Part of a small language model's weights.
Size: 9 layers, width 256, 2 heads of 128, MLP 768 tanh GELU, vocabulary 1024.
Training: a variant of Adam for these matrices, 265M tokens, 3897 steps.
Each number is 200 + 30 x the weight over its row's rms, rounded and kept within 0 to 999. Layers, rows and columns count from 0. The size before them is the row's rms in percent of the matrix's.

# layer 5 MLP up, 768x256, rms 0.0646, rows 36-142, columns 96-127
100,194,244,211,191,241,161,211,186,165,242,209,218,196,219,220,174,174,173,234,204,186,184,171,184,179,215,154,206,201,187,158,228
107,154,208,228,191,176,205,219,149,116,159,204,179,184,175,264,248,227,185,191,205,134,181,175,176,225,149,158,206,177,196,156,203
098,185,175,254,183,204,213,153,178,233,158,232,192,188,233,199,222,194,177,202,231,208,258,237,235,233,235,227,175,181,189,196,213
097,200,152,198,195,215,209,183,175,241,155,170,143,162,186,232,197,190,199,271,242,218,207,160,267,218,163,174,196,219,175,164,207
096,211,162,217,212,153,245,243,207,190,141,241,232,212,194,198,150,199,193,240,229,216,191,160,171,192,195,216,239,232,243,162,220
091,165,198,177,176,184,204,224,220,202,180,225,209,154,244,198,178,191,184,224,220,185,184,241,218,217,182,175,143,252,168,158,185
089,159,215,163,184,235,204,251,165,186,200,195,225,203,218,221,224,200,162,214,181,245,190,189,196,182,155,220,156,201,213,168,193
103,149,206,214,216,194,219,230,153,150,203,257,216,174,206,229,256,217,189,168,200,217,250,207,224,165,198,158,244,172,225,189,202
092,225,236,150,192,229,235,150,173,208,204,201,209,208,176,220,210,165,185,157,227,284,248,175,183,188,185,170,292,171,192,168,239
109,180,201,185,169,251,196,192,193,179,185,226,225,194,204,183,192,231,146,185,157,168,180,125,216,184,208,169,207,216,184,192,227
101,159,201,203,202,192,178,231,222,171,158,183,242,177,203,203,164,201,198,168,152,207,160,227,152,224,226,161,225,228,261,167,220
102,188,186,216,238,204,239,243,240,153,209,213,196,216,251,164,187,212,161,226,214,242,201,187,193,186,192,195,219,253,161,176,221
115,191,192,216,180,161,178,167,216,233,160,213,183,184,240,211,233,165,162,217,222,174,182,213,206,200,208,148,181,249,186,220,193
101,210,186,199,214,213,205,210,157,202,217,175,192,183,198,223,207,166,175,223,187,236,190,153,183,175,196,237,266,177,188,174,215
107,189,196,245,272,193,233,239,208,202,254,214,206,206,208,233,262,218,153,208,208,224,272,163,200,190,193,191,223,227,242,107,178
092,210,188,186,228,179,204,188,144,202,192,237,235,192,215,203,192,192,221,203,152,149,146,200,231,124,196,201,207,234,206,227,216
096,233,181,217,180,175,229,199,164,204,181,208,241,207,215,201,191,202,145,203,216,208,137,196,241,225,212,201,194,218,185,168,196
093,208,196,203,232,194,211,217,203,202,202,216,252,242,256,252,230,205,226,127,204,217,129,219,159,202,206,196,240,221,217,161,199
109,146,142,210,197,235,226,180,234,201,201,172,174,175,182,217,146,173,204,143,175,170,172,172,235,201,239,180,211,226,197,222,201
098,156,211,231,233,204,220,288,214,215,208,241,214,203,203,185,202,207,169,208,169,193,245,180,169,200,201,207,197,181,174,206,229
108,196,210,207,217,185,198,202,189,166,192,193,251,202,200,300,166,253,180,201,179,192,154,179,194,119,183,200,197,227,202,175,207
091,186,185,200,214,214,238,245,194,166,235,237,185,203,217,220,232,157,183,215,210,236,200,223,168,221,241,163,186,228,188,183,204
097,132,173,233,185,220,199,221,223,158,197,190,144,170,180,230,181,187,173,244,191,159,236,191,190,223,199,189,248,214,200,195,228
110,200,203,221,216,228,189,230,203,170,250,208,255,153,200,201,266,203,184,202,207,237,217,182,211,217,191,171,185,247,229,189,214
094,183,151,219,220,201,184,205,212,221,203,195,212,149,198,178,167,236,188,234,233,210,215,139,236,188,230,222,201,255,212,205,171
087,179,135,195,221,192,244,146,179,269,206,212,215,221,211,171,224,177,181,204,177,183,170,206,204,178,235,183,261,192,182,228,199
095,258,174,238,251,225,202,162,196,228,159,210,222,194,201,242,190,135,181,175,218,177,214,149,177,215,195,213,244,187,205,167,216
106,175,183,223,288,177,215,191,214,184,223,175,223,174,196,214,190,187,200,243,207,196,208,222,215,161,149,195,187,250,196,205,195
095,167,189,192,172,211,290,211,208,169,245,247,199,184,235,189,184,247,173,201,170,233,174,168,209,206,176,161,185,212,205,199,231
107,227,215,228,166,247,225,229,155,129,244,184,187,198,215,196,182,185,201,236,201,149,216,210,209,142,154,201,213,215,231,162,207
109,138,163,212,253,188,182,227,212,175,233,264,186,169,192,219,252,155,165,208,186,228,218,162,165,188,148,146,214,220,203,243,200
109,229,190,246,210,198,231,250,175,160,176,179,188,161,241,191,206,183,199,227,210,210,109,170,204,176,189,197,191,238,176,112,218
091,168,147,203,198,237,224,207,193,222,182,199,186,203,161,195,135,228,185,199,149,188,207,203,198,195,219,205,232,204,232,198,219
083,187,152,256,287,215,222,212,183,158,234,191,194,210,207,240,236,168,182,200,234,216,210,168,172,194,199,239,229,197,243,205,190
097,190,172,226,178,200,249,228,191,246,207,191,221,209,185,155,193,182,172,258,158,191,200,201,192,198,172,203,171,253,186,155,241
099,200,227,192,181,273,190,173,194,175,156,210,199,169,207,226,131,97,179,217,240,208,239,202,158,205,216,228,201,227,221,195,231
110,123,207,192,186,230,241,214,160,202,181,226,250,157,234,212,222,201,163,225,213,225,197,122,276,140,196,209,238,185,257,204,212
101,214,255,203,152,174,232,246,236,168,210,232,227,190,205,233,195,218,124,213,201,252,212,159,192,184,180,162,196,199,218,190,240
092,195,173,202,201,161,216,264,141,229,159,210,221,204,190,166,175,167,218,209,196,130,215,255,154,228,184,199,234,191,197,230,198
104,197,218,216,184,184,245,220,199,213,215,215,207,230,183,255,178,209,189,248,203,161,213,148,212,216,164,224,221,243,215,225,244
078,143,186,218,229,212,190,257,143,172,217,222,245,225,220,188,252,202,163,210,207,217,190,191,180,237,177,150,224,204,175,230,232
093,181,201,230,212,181,211,168,217,188,182,187,195,179,246,260,194,253,223,178,254,195,196,203,226,210,207,262,195,222,237,214,205
107,184,180,230,256,189,211,186,224,185,166,166,191,157,203,196,185,267,196,211,196,161,217,203,207,152,185,201,195,285,234,226,214
108,181,216,224,225,227,204,139,203,202,206,202,239,222,215,197,159,249,208,196,195,183,164,197,173,194,223,198,189,175,258,222,212
097,161,251,215,169,205,193,177,176,203,212,314,191,189,213,194,227,169,216,187,207,204,194,221,191,151,188,176,223,195,235,181,220
094,174,139,217,183,200,170,201,218,164,190,179,232,240,193,198,201,221,195,178,180,156,213,194,245,195,171,152,170,203,193,213,224
114,215,209,225,217,217,236,247,171,204,162,215,209,156,271,222,181,138,189,186,212,211,189,197,204,201,218,209,234,253,175,160,203
103,167,208,206,229,168,236,188,245,216,163,250,201,193,217,250,161,247,188,216,214,193,192,206,196,197,190,178,219,190,222,182,231
102,180,227,260,135,220,198,159,191,184,148,171,215,194,200,280,210,181,173,237,216,171,147,203,164,163,242,194,252,166,195,205,200
089,184,196,191,209,246,219,253,151,214,219,190,188,194,209,253,216,229,183,203,235,192,186,227,239,160,162,217,194,250,226,224,239
102,179,241,225,205,199,184,242,135,218,203,212,173,124,223,214,189,194,204,226,167,164,104,192,214,190,165,203,192,200,195,211,210
090,246,234,182,223,245,253,180,204,200,209,234,148,212,199,178,162,222,200,154,252,208,206,215,210,226,221,213,194,223,197,177,201
094,201,214,216,199,162,235,278,152,184,199,205,228,209,199,215,194,193,145,214,232,207,172,234,161,219,183,157,224,169,177,208,195
094,193,159,216,168,247,228,231,211,156,220,258,214,159,206,201,155,204,196,194,177,223,166,225,125,191,193,214,217,213,232,178,201
111,204,219,216,180,214,173,210,161,184,215,219,200,183,198,237,209,200,176,271,197,212,233,192,193,151,182,174,245,213,147,215,185
101,203,236,252,218,220,238,279,175,208,223,220,227,150,217,228,228,209,185,168,185,185,169,211,135,203,191,149,211,178,172,200,202
090,166,199,217,219,230,215,253,185,219,192,227,210,216,179,192,195,203,181,207,277,188,205,159,244,157,196,178,193,230,209,183,242
095,226,178,208,183,179,196,221,128,178,229,228,220,168,202,240,182,165,184,220,213,178,198,238,167,208,185,247,239,222,195,138,215
103,181,218,227,199,226,184,239,195,210,157,170,183,188,227,195,166,209,197,207,237,222,208,162,197,198,166,234,232,244,244,160,205
094,186,213,193,192,256,204,166,221,159,209,244,199,178,198,206,161,156,165,238,211,209,202,251,183,193,212,196,246,199,243,163,197
094,198,134,225,226,192,243,212,235,191,226,231,211,178,213,207,160,249,201,198,211,174,216,142,167,177,211,165,159,231,204,203,195
103,207,163,216,243,295,210,143,216,147,218,230,251,145,205,207,170,157,218,168,259,178,205,152,182,154,181,193,169,228,194,153,217
112,176,180,182,183,231,164,244,142,169,212,233,206,197,223,260,233,149,173,202,214,211,231,165,184,197,177,178,216,225,204,159,222
087,245,239,249,200,185,215,238,148,216,227,188,242,181,217,185,180,175,206,236,237,169,92,181,171,190,210,199,211,161,166,213,235
099,175,212,207,206,198,210,212,177,206,200,204,195,215,199,234,190,215,158,160,211,195,199,175,221,179,158,236,182,225,170,247,203
091,206,206,215,175,198,222,219,201,216,172,189,188,214,150,249,189,250,143,170,208,177,174,207,221,228,160,206,188,213,211,184,179
107,203,163,194,260,219,181,183,190,207,187,196,202,229,235,219,161,251,184,223,224,163,220,228,179,226,145,202,217,229,216,193,217
111,149,239,205,189,204,284,166,237,182,200,240,193,192,225,211,206,222,185,199,206,185,146,210,232,204,213,192,196,203,231,225,187
104,157,232,190,224,151,228,247,160,189,131,179,204,199,222,168,143,204,182,246,179,177,162,212,203,132,159,213,167,203,225,209,225
096,163,169,211,269,223,176,207,190,176,187,167,180,187,232,205,208,226,161,207,235,221,235,189,196,198,94,181,263,165,262,214,170
105,137,206,241,187,220,196,194,212,128,195,192,170,196,240,225,219,209,200,200,254,192,237,205,232,206,196,162,234,240,257,190,199
097,208,194,229,148,201,252,227,207,200,166,232,164,182,190,240,184,173,182,197,131,140,190,206,188,184,158,214,187,203,185,235,209
090,189,218,205,213,172,217,225,165,176,247,192,216,179,229,173,179,236,204,208,243,241,186,198,223,173,153,178,260,202,241,159,246
105,186,231,197,220,223,237,194,198,186,183,235,215,174,219,175,203,205,166,173,197,208,196,192,230,189,202,201,236,188,169,197,185
109,131,212,226,175,167,210,167,212,214,199,273,241,137,201,200,197,180,180,198,172,182,204,168,228,204,172,220,211,200,280,242,239
099,200,225,230,197,221,237,187,197,178,240,226,224,209,262,185,208,193,173,240,216,174,198,191,235,205,164,180,172,199,211,174,213
106,128,205,184,239,222,183,204,182,145,209,183,210,170,203,271,234,164,167,173,199,244,207,195,184,192,205,203,218,205,227,207,219
099,179,210,214,213,246,227,183,141,192,233,248,240,216,189,194,218,199,165,188,175,219,215,194,222,191,192,164,256,152,182,179,231
087,234,223,183,245,219,220,283,221,180,177,233,235,201,240,208,161,165,189,196,175,174,212,210,191,210,206,184,173,228,249,163,194
084,204,208,255,204,167,194,198,138,182,178,202,255,167,184,226,223,214,194,223,215,165,151,228,187,175,161,146,252,254,170,209,205
110,248,163,235,144,201,137,205,175,220,215,219,226,203,219,204,206,225,209,201,194,178,215,202,206,154,212,209,246,185,193,193,179
101,156,164,217,199,210,217,201,239,229,155,186,173,215,239,196,158,202,196,192,246,143,143,183,190,150,240,183,239,182,223,172,224
103,174,123,218,178,191,227,232,191,180,198,185,230,157,196,160,213,149,163,207,177,246,190,146,195,200,234,196,213,212,238,194,205
095,214,249,212,211,233,200,173,188,181,190,194,206,191,233,206,258,268,165,180,195,189,220,171,277,186,199,248,190,183,223,194,216
095,182,233,201,206,189,185,147,178,196,159,184,216,173,182,239,201,224,168,222,170,179,215,192,257,177,183,229,195,274,191,139,238
100,200,234,220,246,166,225,218,204,190,197,186,228,164,222,203,222,250,171,213,194,247,166,183,179,178,201,164,224,192,217,205,237
114,220,246,229,162,169,226,240,220,176,203,230,205,193,255,225,207,214,187,189,210,187,222,170,231,218,177,222,251,206,222,132,212
098,193,265,225,173,168,181,223,173,155,150,177,177,157,185,215,187,253,145,235,205,149,195,186,226,201,173,210,188,247,214,213,229
093,185,241,217,169,168,236,179,146,205,193,181,250,219,213,205,248,244,179,170,201,190,185,210,187,240,126,238,229,241,215,250,245
114,202,155,211,198,233,235,173,226,166,211,254,223,171,205,169,146,171,194,207,209,261,243,184,228,209,205,195,232,227,213,189,182
098,211,165,199,219,160,267,210,195,194,158,209,232,188,178,171,177,204,178,210,212,161,186,221,156,157,184,153,202,199,205,192,214
090,238,164,238,196,186,173,197,257,187,222,206,236,166,238,174,195,157,199,161,255,175,197,144,172,202,235,182,191,224,220,185,201
110,184,186,224,199,273,225,146,182,161,153,237,181,158,212,214,170,163,194,217,246,141,176,225,152,187,218,176,205,254,180,121,217
108,237,212,250,242,175,202,227,274,218,164,227,214,149,253,216,154,232,189,199,209,204,165,154,270,199,172,209,156,213,172,151,178
111,190,186,180,177,250,202,221,201,196,164,236,188,147,209,167,143,205,189,186,230,162,199,206,196,164,162,212,183,226,207,226,230
097,170,217,202,178,197,259,203,252,211,183,220,156,182,230,209,195,188,178,160,263,189,199,191,199,197,208,211,223,224,198,240,173
100,117,203,232,160,222,198,193,189,241,192,190,178,196,202,201,206,133,173,222,187,168,188,134,240,170,247,165,197,230,258,229,218
103,213,168,198,262,218,206,172,226,218,136,178,236,199,221,194,187,242,205,123,230,171,230,180,186,189,212,197,229,193,239,210,230
097,200,183,193,255,200,157,197,157,208,183,203,210,197,196,202,190,198,192,237,223,198,211,177,188,134,157,203,259,198,173,175,191
106,204,216,265,177,144,200,234,241,225,220,169,222,219,202,263,207,194,169,173,173,192,201,105,240,236,215,162,169,196,179,166,232
116,172,173,219,204,153,211,214,200,206,195,200,188,148,210,177,174,246,166,202,250,207,208,190,217,162,180,177,182,196,215,199,213
094,214,241,179,252,202,275,187,178,210,223,206,257,225,214,241,175,195,221,207,243,190,187,171,171,152,192,209,229,210,187,188,194
105,219,171,236,227,223,191,171,177,224,163,192,201,165,214,193,227,248,185,180,155,225,184,138,197,171,212,182,238,249,151,154,202
101,203,229,227,177,175,198,190,212,186,204,203,213,194,215,224,204,179,176,244,220,244,174,170,228,177,177,226,196,229,235,215,220
088,234,209,236,234,216,200,242,171,208,197,175,185,204,194,218,210,221,196,154,160,153,213,202,258,209,230,250,232,193,228,168,210
119,150,182,229,187,183,195,226,202,208,197,197,220,190,218,199,175,199,190,206,200,224,135,136,181,125,178,186,231,212,191,190,191
104,205,211,213,163,192,209,296,222,213,232,204,205,180,206,199,277,222,137,187,194,221,226,179,223,185,162,187,187,275,166,163,217
# layer 5 MLP down (transposed), 768x256, rms 0.0517, rows 36-142, columns 96-127
110,225,230,214,177,187,170,171,197,211,211,228,189,188,220,167,192,179,197,203,222,187,229,202,212,183,247,196,167,195,231,197,201
100,174,199,239,190,209,196,201,195,218,253,156,201,187,216,216,216,202,234,192,167,226,255,191,236,183,183,207,164,205,230,224,207
100,243,214,134,186,195,241,182,257,161,213,210,228,222,240,150,178,165,175,268,222,208,172,160,157,150,177,223,242,173,232,206,181
096,198,212,219,218,168,256,209,202,189,181,219,212,171,211,202,198,174,156,175,152,149,165,214,190,157,282,164,215,194,173,198,254
101,267,210,191,204,207,223,196,225,197,220,209,233,153,215,197,177,201,193,234,158,197,182,187,242,238,181,134,190,208,173,248,134
102,155,177,212,179,176,197,213,191,241,163,159,205,230,189,198,237,195,190,188,213,170,169,225,217,193,220,194,244,167,230,208,241
095,222,194,192,214,183,195,178,233,235,186,216,155,160,157,231,217,175,216,188,228,146,189,212,205,215,203,191,142,262,218,233,235
106,218,184,181,178,208,189,186,235,204,198,176,231,165,214,199,190,204,208,205,183,209,184,210,166,211,137,198,202,242,117,233,200
084,167,209,226,225,218,200,212,200,228,205,184,187,242,222,155,192,220,246,160,174,118,138,205,203,224,251,271,182,185,211,235,219
104,180,208,228,190,233,195,235,251,248,185,196,155,155,199,204,214,194,185,203,203,185,199,240,168,181,225,192,192,215,209,202,192
096,224,228,207,217,233,168,207,275,143,241,185,259,203,160,164,221,232,235,183,207,262,252,186,215,224,220,181,201,182,185,195,192
105,238,246,183,241,246,134,194,259,202,161,157,171,222,135,115,169,181,223,184,178,203,154,259,172,241,217,224,242,201,232,162,180
113,203,146,180,221,216,190,167,198,187,235,227,146,164,189,189,202,156,248,234,212,165,181,233,268,193,161,250,210,205,183,175,223
100,221,278,230,202,214,170,180,225,180,168,186,244,242,194,156,161,210,191,221,191,184,176,233,190,184,211,192,183,183,191,239,187
112,160,228,143,186,199,182,219,189,169,168,180,153,185,207,182,167,235,198,178,136,233,202,231,187,199,218,190,188,205,192,251,148
092,201,222,239,213,241,263,203,195,203,204,212,168,169,206,179,225,192,203,180,150,192,243,226,189,184,182,199,190,182,198,183,182
096,178,165,198,223,229,208,153,190,183,209,181,155,225,217,185,179,195,241,229,182,151,247,220,192,212,240,215,224,202,231,210,190
094,182,222,174,218,205,193,182,181,223,238,259,166,194,223,194,213,218,191,264,156,222,213,258,226,178,197,185,194,204,211,235,235
100,183,183,198,163,223,181,220,173,184,228,255,187,209,220,200,261,143,254,225,264,218,210,163,192,172,145,212,213,181,200,172,154
103,233,180,232,163,203,232,181,209,210,158,227,193,233,203,174,212,225,220,233,205,178,148,229,181,206,191,197,177,207,255,218,203
107,250,184,207,181,207,205,202,237,231,188,173,286,203,255,232,188,187,152,238,264,158,179,187,197,211,206,243,211,169,198,208,210
089,194,192,191,192,201,163,180,264,224,174,181,178,141,229,202,195,211,224,249,266,143,249,155,220,182,191,228,201,207,224,249,182
103,227,181,188,223,224,238,252,230,234,195,199,237,188,203,183,238,183,223,178,234,205,141,192,209,191,240,200,172,222,169,165,152
095,182,170,209,146,164,205,192,222,203,118,177,239,268,231,185,210,222,165,232,186,154,206,216,226,222,225,191,241,140,180,283,213
097,217,218,236,175,166,197,269,215,234,159,186,172,231,191,215,191,170,218,216,172,163,160,220,164,180,157,168,199,262,145,145,213
088,187,165,195,152,179,151,193,242,188,224,196,206,215,165,223,207,185,172,181,200,182,235,216,206,218,189,194,189,147,212,210,216
098,206,203,220,212,199,236,217,165,174,212,176,191,227,201,182,213,201,214,182,225,231,249,188,207,225,219,202,179,168,208,196,179
106,187,169,136,190,197,217,193,121,173,172,143,227,150,208,204,196,167,213,181,166,225,210,141,184,232,150,224,214,189,182,201,192
098,215,181,257,204,204,159,168,178,229,173,178,167,244,187,190,200,197,214,211,213,190,195,188,170,132,175,177,202,214,296,161,194
107,211,177,156,184,187,215,206,233,197,196,243,215,178,204,194,235,211,193,203,213,239,198,221,243,219,189,171,225,215,151,245,214
113,195,189,279,214,200,223,170,157,245,183,216,196,155,201,225,157,171,194,181,196,154,190,228,221,154,240,207,185,190,215,193,206
105,221,229,231,202,262,210,183,182,189,209,223,227,158,239,237,211,187,191,202,152,170,215,179,212,233,280,219,180,206,193,218,161
098,221,185,174,168,206,159,187,161,169,224,195,218,193,196,164,255,202,177,173,230,205,140,175,205,210,194,207,178,181,182,239,187
088,220,203,198,191,171,174,168,213,237,222,233,188,201,231,219,216,207,233,241,213,256,161,201,244,154,197,149,159,194,261,177,147
097,202,196,189,178,225,218,182,212,188,189,230,208,210,280,182,174,204,209,217,222,189,152,137,210,167,247,243,152,183,239,227,187
093,202,216,180,195,219,255,191,232,194,257,249,286,221,199,205,298,196,238,187,186,193,197,209,206,272,157,177,193,182,191,228,208
111,232,191,180,209,182,213,256,188,190,188,194,149,196,177,139,192,181,141,187,164,205,159,180,202,219,223,155,192,211,160,157,206
098,200,211,242,195,201,202,230,262,181,244,251,231,195,242,219,182,197,164,169,189,212,173,183,159,212,210,205,199,190,216,161,196
091,199,271,260,162,192,171,173,219,209,169,182,188,186,200,208,166,225,214,194,252,226,142,168,209,179,213,220,191,233,155,188,202
101,178,212,166,228,180,218,280,212,206,208,195,249,209,230,206,201,216,207,156,171,205,205,187,209,207,213,245,176,246,180,202,165
088,218,251,226,179,224,181,157,167,234,208,198,180,190,165,122,218,225,213,179,156,202,228,186,188,169,182,201,189,257,226,193,236
093,233,210,225,153,222,201,211,195,242,250,220,192,218,230,200,196,167,230,215,149,194,213,276,183,245,178,183,235,207,151,186,141
112,186,172,170,183,194,182,204,189,203,239,219,234,180,177,242,203,196,235,167,171,223,224,232,234,158,258,158,198,208,182,217,220
104,262,171,228,171,211,161,259,234,281,157,201,188,221,194,153,172,236,185,193,196,188,232,199,203,212,157,165,224,197,191,135,198
096,215,118,182,195,145,130,225,207,224,150,194,213,239,191,201,190,217,201,194,206,165,252,168,196,218,210,186,199,180,184,223,209
098,210,195,146,183,194,239,151,206,180,222,240,194,131,171,149,196,197,170,203,220,177,223,206,161,168,173,207,204,199,260,177,173
111,229,205,212,152,196,193,204,193,246,159,160,227,220,257,192,204,231,172,195,257,205,206,267,157,206,169,209,215,196,243,237,215
091,209,221,259,169,246,249,225,206,211,200,230,161,154,204,220,177,226,187,175,199,184,220,205,224,128,161,228,173,241,227,213,246
101,180,240,207,217,170,149,221,213,159,191,229,142,166,192,187,240,206,166,216,219,172,182,198,187,217,190,229,199,224,217,123,201
076,156,218,192,221,203,212,205,219,207,189,171,174,170,171,203,174,198,191,214,184,173,194,159,242,203,219,170,180,208,249,166,290
104,222,155,210,178,171,206,219,274,173,197,228,220,193,193,153,252,209,168,249,192,237,264,238,215,167,228,132,189,196,233,181,203
096,211,182,242,159,201,165,210,212,163,221,195,218,237,198,203,177,167,179,238,257,207,207,226,203,245,184,198,170,250,125,195,243
086,174,260,230,206,181,240,150,212,218,211,208,198,191,200,169,167,174,221,203,141,195,208,240,222,208,218,185,198,174,175,227,219
102,234,191,214,264,202,225,122,198,237,221,192,211,220,197,196,260,196,181,289,297,192,228,207,209,183,223,239,147,197,204,220,183
102,191,187,180,181,175,251,239,218,238,168,242,224,142,222,196,194,215,204,184,198,195,171,178,206,194,227,150,192,243,216,237,156
095,203,253,182,205,193,172,160,156,153,194,214,141,140,204,182,145,185,121,159,214,210,202,231,203,213,220,204,216,183,222,224,172
080,169,195,224,225,227,206,207,204,206,162,201,212,191,198,216,221,219,212,214,238,174,191,179,213,196,205,172,201,214,234,192,262
100,234,181,235,226,172,233,127,235,191,219,194,188,197,169,186,198,198,227,229,206,218,188,184,151,222,259,255,234,130,157,210,182
104,215,210,195,172,166,172,229,183,184,211,226,232,202,181,191,241,201,209,198,194,169,187,191,239,157,242,183,140,228,223,156,188
096,224,175,141,276,227,208,169,153,223,193,234,209,177,219,155,188,202,228,209,226,215,182,189,225,243,192,281,182,255,169,168,226
102,218,207,188,209,236,194,181,193,156,183,174,223,237,241,193,252,227,192,212,184,200,174,211,231,162,126,266,210,221,226,212,160
096,209,238,141,218,217,163,174,207,182,191,175,200,189,215,210,191,239,161,249,181,174,209,161,220,174,164,190,180,209,195,182,209
114,286,195,193,220,187,209,181,255,213,215,222,113,228,172,174,193,248,258,199,159,215,268,204,247,168,159,222,239,166,176,192,189
089,186,203,166,158,142,210,220,182,182,243,169,183,195,215,194,219,211,213,189,184,233,255,192,207,205,173,167,171,177,200,222,174
096,184,102,193,151,256,181,171,195,164,248,187,209,229,158,227,203,239,245,189,206,199,239,201,206,217,172,153,179,206,176,162,191
099,243,156,233,211,185,239,190,165,152,245,166,227,193,157,179,231,221,229,248,187,159,197,206,280,180,227,198,202,195,168,185,234
108,223,262,214,200,205,225,138,174,182,247,187,189,234,240,195,182,172,227,199,205,152,170,226,251,151,215,204,221,159,209,166,207
103,170,179,218,178,230,207,220,157,179,236,141,271,195,108,206,160,249,203,251,188,189,236,159,240,184,204,187,200,241,190,232,195
112,174,189,214,198,197,206,120,173,188,192,201,229,199,234,188,233,200,255,165,210,185,169,192,201,197,192,149,213,209,193,232,203
093,183,181,194,204,244,180,197,165,219,236,212,270,183,131,208,185,224,202,216,182,241,177,206,193,237,168,206,227,210,181,210,226
112,289,210,179,216,169,192,204,229,220,189,249,141,253,177,243,197,177,200,217,192,194,157,232,221,215,252,242,171,158,162,208,162
096,139,253,206,220,247,192,268,195,200,188,193,171,213,205,200,145,164,257,176,148,236,190,209,237,198,202,189,211,215,208,194,238
096,211,185,213,127,245,201,219,237,225,168,193,207,155,164,187,181,162,236,219,209,147,207,200,158,235,256,163,166,214,188,197,222
096,228,189,135,114,168,242,218,189,192,219,225,215,230,253,196,199,167,214,240,237,214,175,231,217,224,182,190,173,174,199,197,224
118,227,171,187,244,237,167,205,213,226,156,182,233,216,248,189,191,269,243,215,179,205,191,203,206,181,179,168,179,213,210,198,209
090,254,202,202,233,155,167,157,196,182,197,219,186,206,256,220,230,223,225,186,180,223,166,217,231,162,224,178,170,198,213,176,166
109,242,232,203,210,204,263,260,167,207,219,212,184,175,221,216,203,193,214,194,244,160,154,222,205,171,189,180,158,203,192,192,146
098,182,212,166,200,154,232,199,249,190,192,207,202,132,176,208,158,220,212,204,213,208,211,181,183,175,185,186,217,194,169,233,178
092,194,226,182,199,179,227,185,242,230,209,186,212,215,176,242,201,224,229,190,204,245,230,179,214,219,216,149,175,131,143,175,170
084,164,191,161,163,247,177,221,222,163,217,232,182,186,164,201,188,209,221,243,231,262,220,194,216,213,164,210,240,205,235,217,177
105,141,199,168,150,232,220,185,161,139,197,169,217,161,177,208,145,220,204,206,220,182,242,168,226,246,239,219,161,200,223,181,218
099,194,173,256,180,233,171,183,135,168,232,179,224,205,178,226,216,148,221,189,181,181,227,155,246,228,223,142,192,195,156,203,195
098,241,226,181,152,182,182,170,201,151,200,189,194,226,245,168,203,204,206,181,232,144,182,242,225,217,236,121,156,163,213,182,178
098,223,136,174,179,179,243,225,219,193,151,222,206,210,198,179,169,145,229,220,183,239,179,190,195,153,250,166,215,216,131,219,207
106,206,246,196,207,180,155,167,216,230,181,204,212,202,180,205,181,202,202,213,229,227,186,193,173,215,195,195,198,208,184,137,188
106,240,213,204,195,211,207,174,212,222,216,233,224,172,257,225,192,232,201,171,205,183,206,163,174,156,183,202,229,141,208,165,189
116,157,210,157,232,200,220,194,196,161,238,227,217,193,225,229,221,226,182,198,208,217,206,185,169,219,211,202,180,177,192,238,172
094,203,197,208,202,262,179,184,214,319,235,174,220,162,206,178,184,177,241,180,208,185,213,247,216,181,223,178,203,179,207,155,201
090,210,258,177,151,219,187,239,211,165,212,200,222,189,159,196,238,220,195,164,155,172,203,187,218,199,221,179,182,245,162,169,187
117,158,191,223,181,242,175,180,156,135,199,199,180,189,183,205,222,217,228,191,224,180,216,144,205,152,197,167,189,158,214,219,173
096,166,242,139,223,234,207,182,201,205,231,179,177,245,222,155,188,273,229,186,235,201,242,223,250,195,157,224,197,207,209,177,193
097,213,171,185,177,244,209,193,213,224,221,220,194,200,195,178,157,240,213,185,171,165,200,199,187,166,203,221,215,209,167,119,214
103,221,171,173,164,190,174,184,258,160,229,166,184,219,232,207,165,203,201,159,207,188,207,186,225,223,181,230,150,274,217,188,157
103,191,246,202,171,198,162,221,248,187,245,192,182,174,191,193,195,214,228,248,236,206,219,242,278,216,200,198,234,261,232,191,159
110,137,208,160,210,203,206,161,279,178,222,177,205,149,181,224,176,193,213,222,209,207,186,183,257,167,188,214,191,224,157,190,216
100,193,259,255,210,174,237,198,213,188,192,170,219,239,207,187,273,186,177,255,229,209,204,198,189,236,184,172,208,216,225,273,211
092,161,179,168,224,188,192,172,270,163,206,233,179,270,182,244,174,218,231,202,198,169,196,197,222,205,192,224,192,230,160,253,178
097,160,185,179,225,215,218,189,182,217,205,160,208,219,151,201,210,218,178,164,215,227,250,181,214,187,282,227,177,205,179,213,227
096,151,261,199,217,160,204,222,203,194,174,190,195,181,175,160,242,192,205,173,174,206,238,228,168,197,249,187,181,227,155,194,204
107,226,172,165,207,199,234,180,170,259,221,200,226,206,231,191,222,178,242,239,191,216,161,234,211,188,150,205,201,162,238,172,146
118,221,206,203,134,198,195,177,184,242,205,198,154,236,194,185,197,173,204,217,216,166,166,224,208,182,219,168,196,225,224,216,225
095,149,144,238,207,223,200,251,169,197,174,232,223,274,165,177,186,198,129,244,199,235,216,184,222,229,205,161,199,161,159,204,224
099,223,185,172,224,238,206,227,147,250,241,227,164,232,93,173,225,224,204,209,190,239,192,201,186,193,182,226,201,224,140,237,169
083,177,181,212,181,189,247,212,190,187,219,202,206,170,195,199,220,189,173,205,245,207,191,204,193,217,245,202,214,198,169,192,206
090,183,205,193,229,157,174,207,212,196,164,236,189,173,207,189,154,181,218,185,204,186,234,181,198,235,213,198,200,230,163,214,192
113,153,232,204,223,220,204,220,191,165,203,181,228,131,168,167,148,194,215,193,162,211,214,214,187,188,190,185,205,186,214,204,193
098,184,232,205,187,165,181,177,181,216,199,233,183,202,217,236,164,238,233,160,135,123,228,185,208,119,231,188,145,175,222,160,210